Weights of a small GPT-style language model, trained from scratch on English Wikipedia.
Architecture: RMSNorm before each block, rotary positions, biases on query, key and value, tied embeddings.
Each number is 128 + 24 x the weight over its row's rms, rounded and kept within 0 to 255. Layers, rows and columns count from 0. Numbers have three digits each. The size before them is the row's rms in percent of the matrix's.

# layer 6 MLP down (transposed), 512x192, rms 0.0719, rows 76-109, columns 64-127
103:140135134128123076144126114094173156124118121155157116176127122110111142148119160111114134142130090159122133141137121182123110137178077138130099113093153175128120136145165127124132141137123126
102:111118129114114155148098120148081152121072109145172131129182161103158118082162126108133128118120158109154133142140117126102169115130127099072166116168143129125138130127166104094133111102128116
105:137141122131157163134106062124110135131122155124126086103140127121144135126137151160089105145187126179157103132128118110167199134125116092105119108142123097159111092092117143139132112137076143
102:090136100154089138105157117143109116133110151150113150140151105111120188134166106109104120102119115132155156126130123102154147105110148110145144139108146119139100140135152070127131144139103118
098:146162129140142100127118139086152112116170138118127168105128124131139142105132150142130077166122148181111089150112158118158100118090118130120100119144117128088124133165103121129182169141142151
103:087147101137110095160130102080145112123105113106109154119102112130104100098082106091133116150105117121070144124107175156129134116139185119126119129107142123146102165083114133111114095127069105
106:128144091129125138126125143139157141128162117126126082138158104143140140109129137162137128133157130120112098144125062122105134102131128122077130143104160140132101157112101141124140194099067117
101:146123111075111138120133129080092102132124112123131128073134094137103167125056123151151140145093130136111175150120179148180150103145136159122128150143131112115146133168120102131107128130099126
097:146131110096156111149129148125137096150130088110126082099149108137077135104092147114086127084122143148131110112136172146126130093144131108157121122123119122088134149115147155152146127137129160
104:101103139098121143141157128096127148145155111149125133151111127102126078115096098166119116110132147174111116141110126147103076117092136120153100146122119133130163154106162096119120132125075140
090:096139158150136157109165117154142114187122140128148127130130095144110114061143099157108137122109148117129104113118126094113110124145099135174154149156133141127132123118129112146119124124128142
093:126163134126152124177143135097129177113148091135158114164155142114116123162104146127158170146122153126094151118159119092174106132174138116102082150129128142121140138124139128096141105117121141
109:117148136156096086137158142088112110114108113133151141162134135134108121139055121135149143097147097163143163126131149139112150097149133155183138128095144166118125132144125112160105131135095125
089:123142121147070065112111119127105142066136123113135120135155130101098154138126128172161089138135098180113110088130175115102146147123131100125111122150132121153078105146141124101125118099147113
105:130105128110178115106136158128142143144181158123155149143094114113093113086138076113146151114164117104119132122128111168091111125126113127158152101103146109151135098106157117099138142148163112
096:156133192123133110124137115117072103138116107129174143135108149120120113130102091122069153119149124154087149095166126140129134077123108100158117190110123137106098131152122149121167097124170127
097:152144127114145089136086128094170120137109117109131111095107132164108130131105084139124182147132158146130184134136098170128089095127128125116128083119141160132097132140128138075155107126114150
103:126136138130161133099133125148106179161122145116154159101122094112098126139069131148117130174140148114095137117110123142135107125140122135146090160120116102113130117120168117111124148121113106
089:136149115122093135104108104131140189118129147123139124093118144107138091140158129113192126164137121122110166136129064151105146152129151143124108116089100140160143115133155139123131144120139143
101:102151121131124146153125133100127112118124196092116108114116127166121169136158136123130139122119170143107112143146145134118133123155133128124124112152159105118114147125091082112101150072114179
102:137120107162152120084145158120136103171143115153119161144098088109089138082083106105100130109118126107146120111088135111075153125128137170106159187076137133129121162158102119178158107117119110
110:120115161131113152126152139099101151081155128119153141102162140204098127161093148134131123128139146138156115117166136097137134115098123127082128136097113149131166154120137147100129105144120127
120:123103092160153141130131121156159148147144096114114139121132180091130089097173141175119114063116151144127136131114110140129147134098165145117105115127180110134138122148130133143125100155099133
105:097139171112154088109166137102117138143140129149144140170123119110147122091132138097147115166138141110114092142134116137115093107183110123162127107142162113147142107083132126157130127118126124
096:173111158137090145121106094113109140159101152137112090111104122143126152112078145105125103107116161093140080093091149119145086118154064119154141147110141110103118125130120097125167141102112118
102:116114119157130161163103134117152113116148168082127140118136114172121108123152129097162130131099099126114131117093135100121130125086121130099100135125084152111082126098098177167132145140106172
099:117163147093138133156114124180132150116153068070101152127160121131129135105180144131119118105127111147085132116167128115093121104140161155118138141142119085118138130104124139152142078119183117
099:129129138112146129124123103112102167092113131144136073124157078136129154122110086112158097172120107154100090116135116114144176120093119127120108128115119137164079114121141155180112116112122178
107:067143193106184137121158135146121141117142110108097101120114108106124125108146132098104138109102123096099125121146119116136165095098088142149118159118130141115102129147146101137135172136146126
107:113125084177114117138121163106121161123150110151119157088116127133124145118158126113109149132091160126109143136105116113109104121159133145139147142157116165156080138158119091139130118116081155
101:129102125137138116131144094121129127120110149130124158105116079125088120135030153133112142130108122125089141131115135146130165127087117114121092182094122150158144137111109142113133152131135102
093:064116114139101087165116107129122109083122118137109156151145176109143131125135137093162139155162073150147123110133154112131156158128154097154143126164101101121152108109145117185147089132168134
101:118116145085152143127131142114137138131105091117145120184123156133136149096080130110131131147133153149166162171141102146113089119110160128115126132130163132142137151117132127141138099122118123
099:108097167154122079136181117142134112130090140111110111128116096176122134104080130102083129088121128108116074111130110142124111116132116131137142157131130130102126132130090103142181057125110161
# layer 6 MLP gate, 512x192, rms 0.083, rows 77-109, columns 64-127
095:051123102104133161131132118107128084101132127109129106164133114165120141081140114098130116108136123115138174138115148186108184129129103100083126168130120148105180111125087147183104116137126082
105:106133151124142114189152116105141122068125142157148152145172094116152167085126170109120145130144121112176137148164089127104107164174143144163137137126090124137130073114129103117143112064146188
093:123131091081131141121128152126127148107115112142115136112139145133133146143074097146109170109141137118137109149085096153125124143124164152097160122152109161119142120117150127116133092114163117
106:139132117129155120157135155144169120123122139076161141120087119117147134155115117116113150110170132145165125141148138100168191143088147191162136114140150118157130130123133124147101137128129097
103:105103125135129143154106160131133088113136114110119114106121101123045118103122157178135066130092120124118106100089132144142122152120113182128156104122144149132126133120148126156153098139145125
106:131130099141147130161129136112150129138116099142130112105137147126140164122125128145101149111105078145146140139085131134108139176095131120109137148159169154132201152134143103145122130161089156
097:094108127155135114153104152179118132130158127098152162142114135133149091122112138110119168139135112107135122160148089159133143162123164157140128122125087142100094145129141163144132134124105156
094:099135138107153106129146168107178150123122140117125138131119129117126141128116136105147139114129083132151140116113131108099166086156110114106120116127116147091124200148102109115111090117081134
109:139123074108117132122138151097171109111086141148150142102142127088121099100152082133134114160132168101126131118148161165134124126128063122113130140111121119116097130124099156116117116133162125
079:118160135101094153112100118135130141119121144155097105157139137152147082110115130107132063118134167100121144132132144133150119096174162142133160142155123101119093124105115137133083139128166099
088:144137122085135148110125168132159133147125118167166123110147114066118104112110100127143148124150114171152115111141175105144128105150094165146121127137126163107162141122165116176112084094111124
112:096128119114121180121153161128151109076169157116129068091112108106155125136128131144135131132117130119156104161112107133113114103092131168132109108118090120113159112127144175150164122141125151
076:084097129115151125142121152176141158144107082116119175111104117129103153091099127107091148139139186116154126089167086105112132146123116114095153104125150117117104127129152114139168134138136158
104:120121123098147099148113145180137117129126117123140113148147123107160130066119159073145165116148130121188159093157114147144100150140112179160189144132087106169138108112128185122150132128124115
100:104162104115128138112094145101163159152143115121129175146139102180113109143081102113102126102110116144151096174130069109118104168079106153145145100105122100150138115148144131141146128125138110
093:122145162123119128124157134124114148146083144124136099127108126084124111104120100123103101143134131104170141153100134129150137103110125125140141141083117117131099152113175164124151112138141125
111:134142167115128193167094155170097128124125139110159162115119110136127124122123164129127144078151144077151112117165154120141111167080107133128103150111097143121144122151140147177131128153150140
087:122151082089138124167136140087153120086164129117147155100160175145160125117132114129136098114086088151111130135132133126140124154105133108146126108111080115104127134132080097125151135077144136
096:108136152114142137112119102123137117153113104137104136133139103160134121135094156133117138139144139100144110129121045138075082120112132170124117115140125145147150138102184156107161169155145105
089:140150130124122128166148134105136080134160162137129138097116127123112121107123152159082102163077107129104148104108129103129144119121150137156113118112118117086092091154135134140113117100082147
102:115121133126109143134105106103118129172121144140121120147145141152123149132124138152133131169126140144164117130160114154088113097114080134151201102119126129123125148130100124076130131122156150
125:103141134130146104131116141160127125108107146096125120096075125159109118095118147097160145111154104095186113171164083164152092159115098134114168096134122120135117132104119169147126090131140130
089:155126101108120155176139143125136127148144140162134159079120154099101132159127140116096134172092089114146141125105119154143115128174117119124165110139129153072095115131114117084136096125126117
087:096089151079122141128137181151129102154124099131142136128147163118146119121145145143145129119122133103139156120103141103152140134116169104157101078131116132158094140136094145139199106152132115
104:057153111069124109108150121111153108113098096107127143136123149102116155063107133136144109097114100085143177136141117129136152110111127137131154140087128167150134096102135121143121126077112136
098:110155113117128139120146106144137102107090157152161128144123131134149139097174161138108152095148100095126171104146135142147167136146120103109121105118101183103099147102117145133114138101081118
099:114116086108087145163133176138110142153094141119138098126153115101101124136124103083119097141100140141161119126150163137154146125122141172154162128123123145130077108102124175126105138111124135
116:105122144167114119142139139119163136143091116128155104128108119096147106067135122120110128147111132121163132115143131130093096148106145112097161159094096112100158145131146090093136098149119125
105:146106124127151154099123157105121115136119122101122103099077150142150113108125131093124140113099110093163140128147138108168130124117086143116114158133131125133137123122102147138137099136151142
104:106097131155148112167125152116137147148143126118088140161129149155109112130132135106108138142103110133128096116170088089137134117110148140080111162121096149075129132130147170082109132176121166
087:123112108087165114113112132140127130078151088172131118123126145091114146118133115118125183127131124103109149188090130111140112141137125141149102105097107112135122133111152078117171097112112136
102:077140107111136109116127109172133098144145156157097152144127165107089183120101130102117120105091123152124151122153121100122114120100131157141130126116169161135126077121149122116113153189129143
092:151121156055112144140119139163121167145114158110122139085132121149129097096085132129093177121119077142162106159107133121124151114106118141142138132138123168128155096102122167158079166128153164
# layer 6 MLP up, 512x192, rms 0.0769, rows 77-109, columns 64-127
098:155129132113115096159090140108139142141076130145100152116148162106153159123117142107175128159139149129128136119126093130116103146162093140165135110113146159144157140110132161126139152103175125
106:103160141128146158144138113144082101133071134134143077104151112127167099083134135173090108121176075093143171136116111169133121121091177117125137125128098085169159129135140140113126119137154141
098:110133120151076107133093144100165126128147085153114138115104175122158168164148106121143088110092172110116145124101122125150158063126119103127105123129077144116177139137122123127203068121099124
097:115122085162117114151120150126132121126134114094170096142083110137117166148141118154112099121170106151126165127165125193157122101136115126081155146155138147137163137135097116107118118108099130
106:137101136103137097087099159105141132094179159134116170083159130112157125158136097116094127090148120141133118150137133113149064146099154101152147126145181159117164141138120118109152106158146097
102:153110140108163160093084118093136148137136105080132142160150113173103086143109149153112115129139146096104133130136125043163154172159125135077107110130137147104126138125109105126123094109152132
097:150140139081096066155163109129110126085112141163103130049108071127180109116123117139123119148143130134097157146110155161116115115120152166108128156115100113158077143160164097107114128127098128
102:139109088136164125125135128106113103129160114161140131122129089144124121115139085134149152177132175104109095138144179120163107117153125143142087144104142137159149102100096110122151165102138113
099:141138097112154131118117142101150181162106144143129191182120144181144121155145117135118098077142102111128105167112121098104097101145110177122167123120124124117144084109138142129112095100123135
101:141126128135115155162066123160087171132077102116096118107097156141145133125108133139123097162117141119118156105136125189107175105114138124101125200117126153132095096070127133130143124124152148
091:130129155114131162095104118099113119139140139100194158140160116132142135115123116118136108103140099133095115082144141140138163125138160163113099101138112112136149153158116136121115078111181120
105:091118138124118093102116115106121115130097134152162157155069135118164091115131138100142115145111113092131113124091156153121133099112159154120120147110139120134105116105174120138130160153126130
092:119113179140091110120107112145117181089109153129146140134146130114106168126119117153137133122153122167118139077129131097150147137112130113123130140164142090143099100168153149106146154123143120
103:103115122129126155097115122114089109126127098098137121102110142114073135073130125144100135140132082126121117140161086151140141129111120099130081129142118112136142146146133112097116145126141092
096:155178144135132128135115108110130130109129089138185113136116119100089142088136113117139176142121126138087128102107130143141150124118099125133094116119141094151098132125137091149129148166132115
100:140118124125127090149135100112116153158151139123109171157151137145150107127106112104111145134111123086107103079117170162133138127174172105103141146163108144105082097129109107109129144108096123
105:134140146075165144160177130098075096126141112127138156127165131158136153096126140137118127112133152161108127069140100102116087120107113122119141106137147095108156112117109110122136140125088118
094:129155092119128099133132116130098109187105117115163126120109122134117098106136134103139110157135134131149126137161121185105110064077153112165099168147105131108140134130143153162111180121122153
096:152116088183120132125072126155133105157121108131113153091126157093115120180137144122100130094121109127116148165104117141093147135133114103126101144115097131059113120154137121123118134146150161
097:119118142135143137095121102145127153132094113124138133131149149118113125104117134131109143156124138146102154115149120130084161208145141145108097125111140081153109117111146108108109136124117135
105:129172166099147102126147096118085137099149048124105112112112137151097147099144131120120160135134125138128134101114128099138135150114095135141152163140144137135096173103140128125094108159159131
110:110130087135151130135156155132132147139135137096142134089086187142100101146130159127115146078118173131096107114103124137111146110125177134129165143111139081137095149123106166142115094148126103
101:138137123140138124109176132121123164133157108131117128137110158106147108144154149146115157103168117135096146110165130117102130122096149121174137141148101129123203135138110143135186097114120109
095:163139154073169115155144107132141113141142144065129148134141164178098137106126153116072121141126142110131139109132123154136124140116142134106105135111145082104124189144102170107113136120170130
103:097141107147105137108124110116102128110138083125131152109115116100093116101142111125183142111092134085128131136122134150108134127162162106148131155103092098131126130158087126159098092134116074
096:100135117108161118142144117125165126155123162131139131124107106121128158125138082118119140144141145107132091157129114116112130122115124072079123124159107128117098113146127132130074130112097135
099:128104121164106136131152115132117140093111132134100115085118152111143133144090110139128115187127096143126142155161146090143139081164152142182124141126100121126118141128119138181108126081111132
101:122147107118125153106122099117096115141149142156141131151143127151147113111110145077146145131120130167095102122110127118153096142109070154150120099137143129061105084103090138109120126159168153
101:125106153143147134134153149117131138108140122169173127128129120117144114119142127143086165123138129140156138119131166132117156139150099071076125116119124130092120120122126106146158089118098096
107:135125107114131100118171103123095131129101092134164135160101115116150158135100131099082158154146107178116142133110142159094133136108104137110093113109153131156140100108111125124128195128141089
101:132116132126161135107072096108162107125125129113106089095140109136130117105142115161138082112152158140108144159110122104136159146137127125117119184102143142139135124093177125111120123093151127
099:141174106089130141082122124124189126145117128086169135124102128134083144149120131131128145099120087137166109145136129147141154131158112080106144127155134103107147154085098110098127125123155140
101:092131107127124129119106154148123124106131141100074116163075165103124138093164110094130129123138185143137153095134150134113093068154149111067137154120124147143140145154160158130075131141130145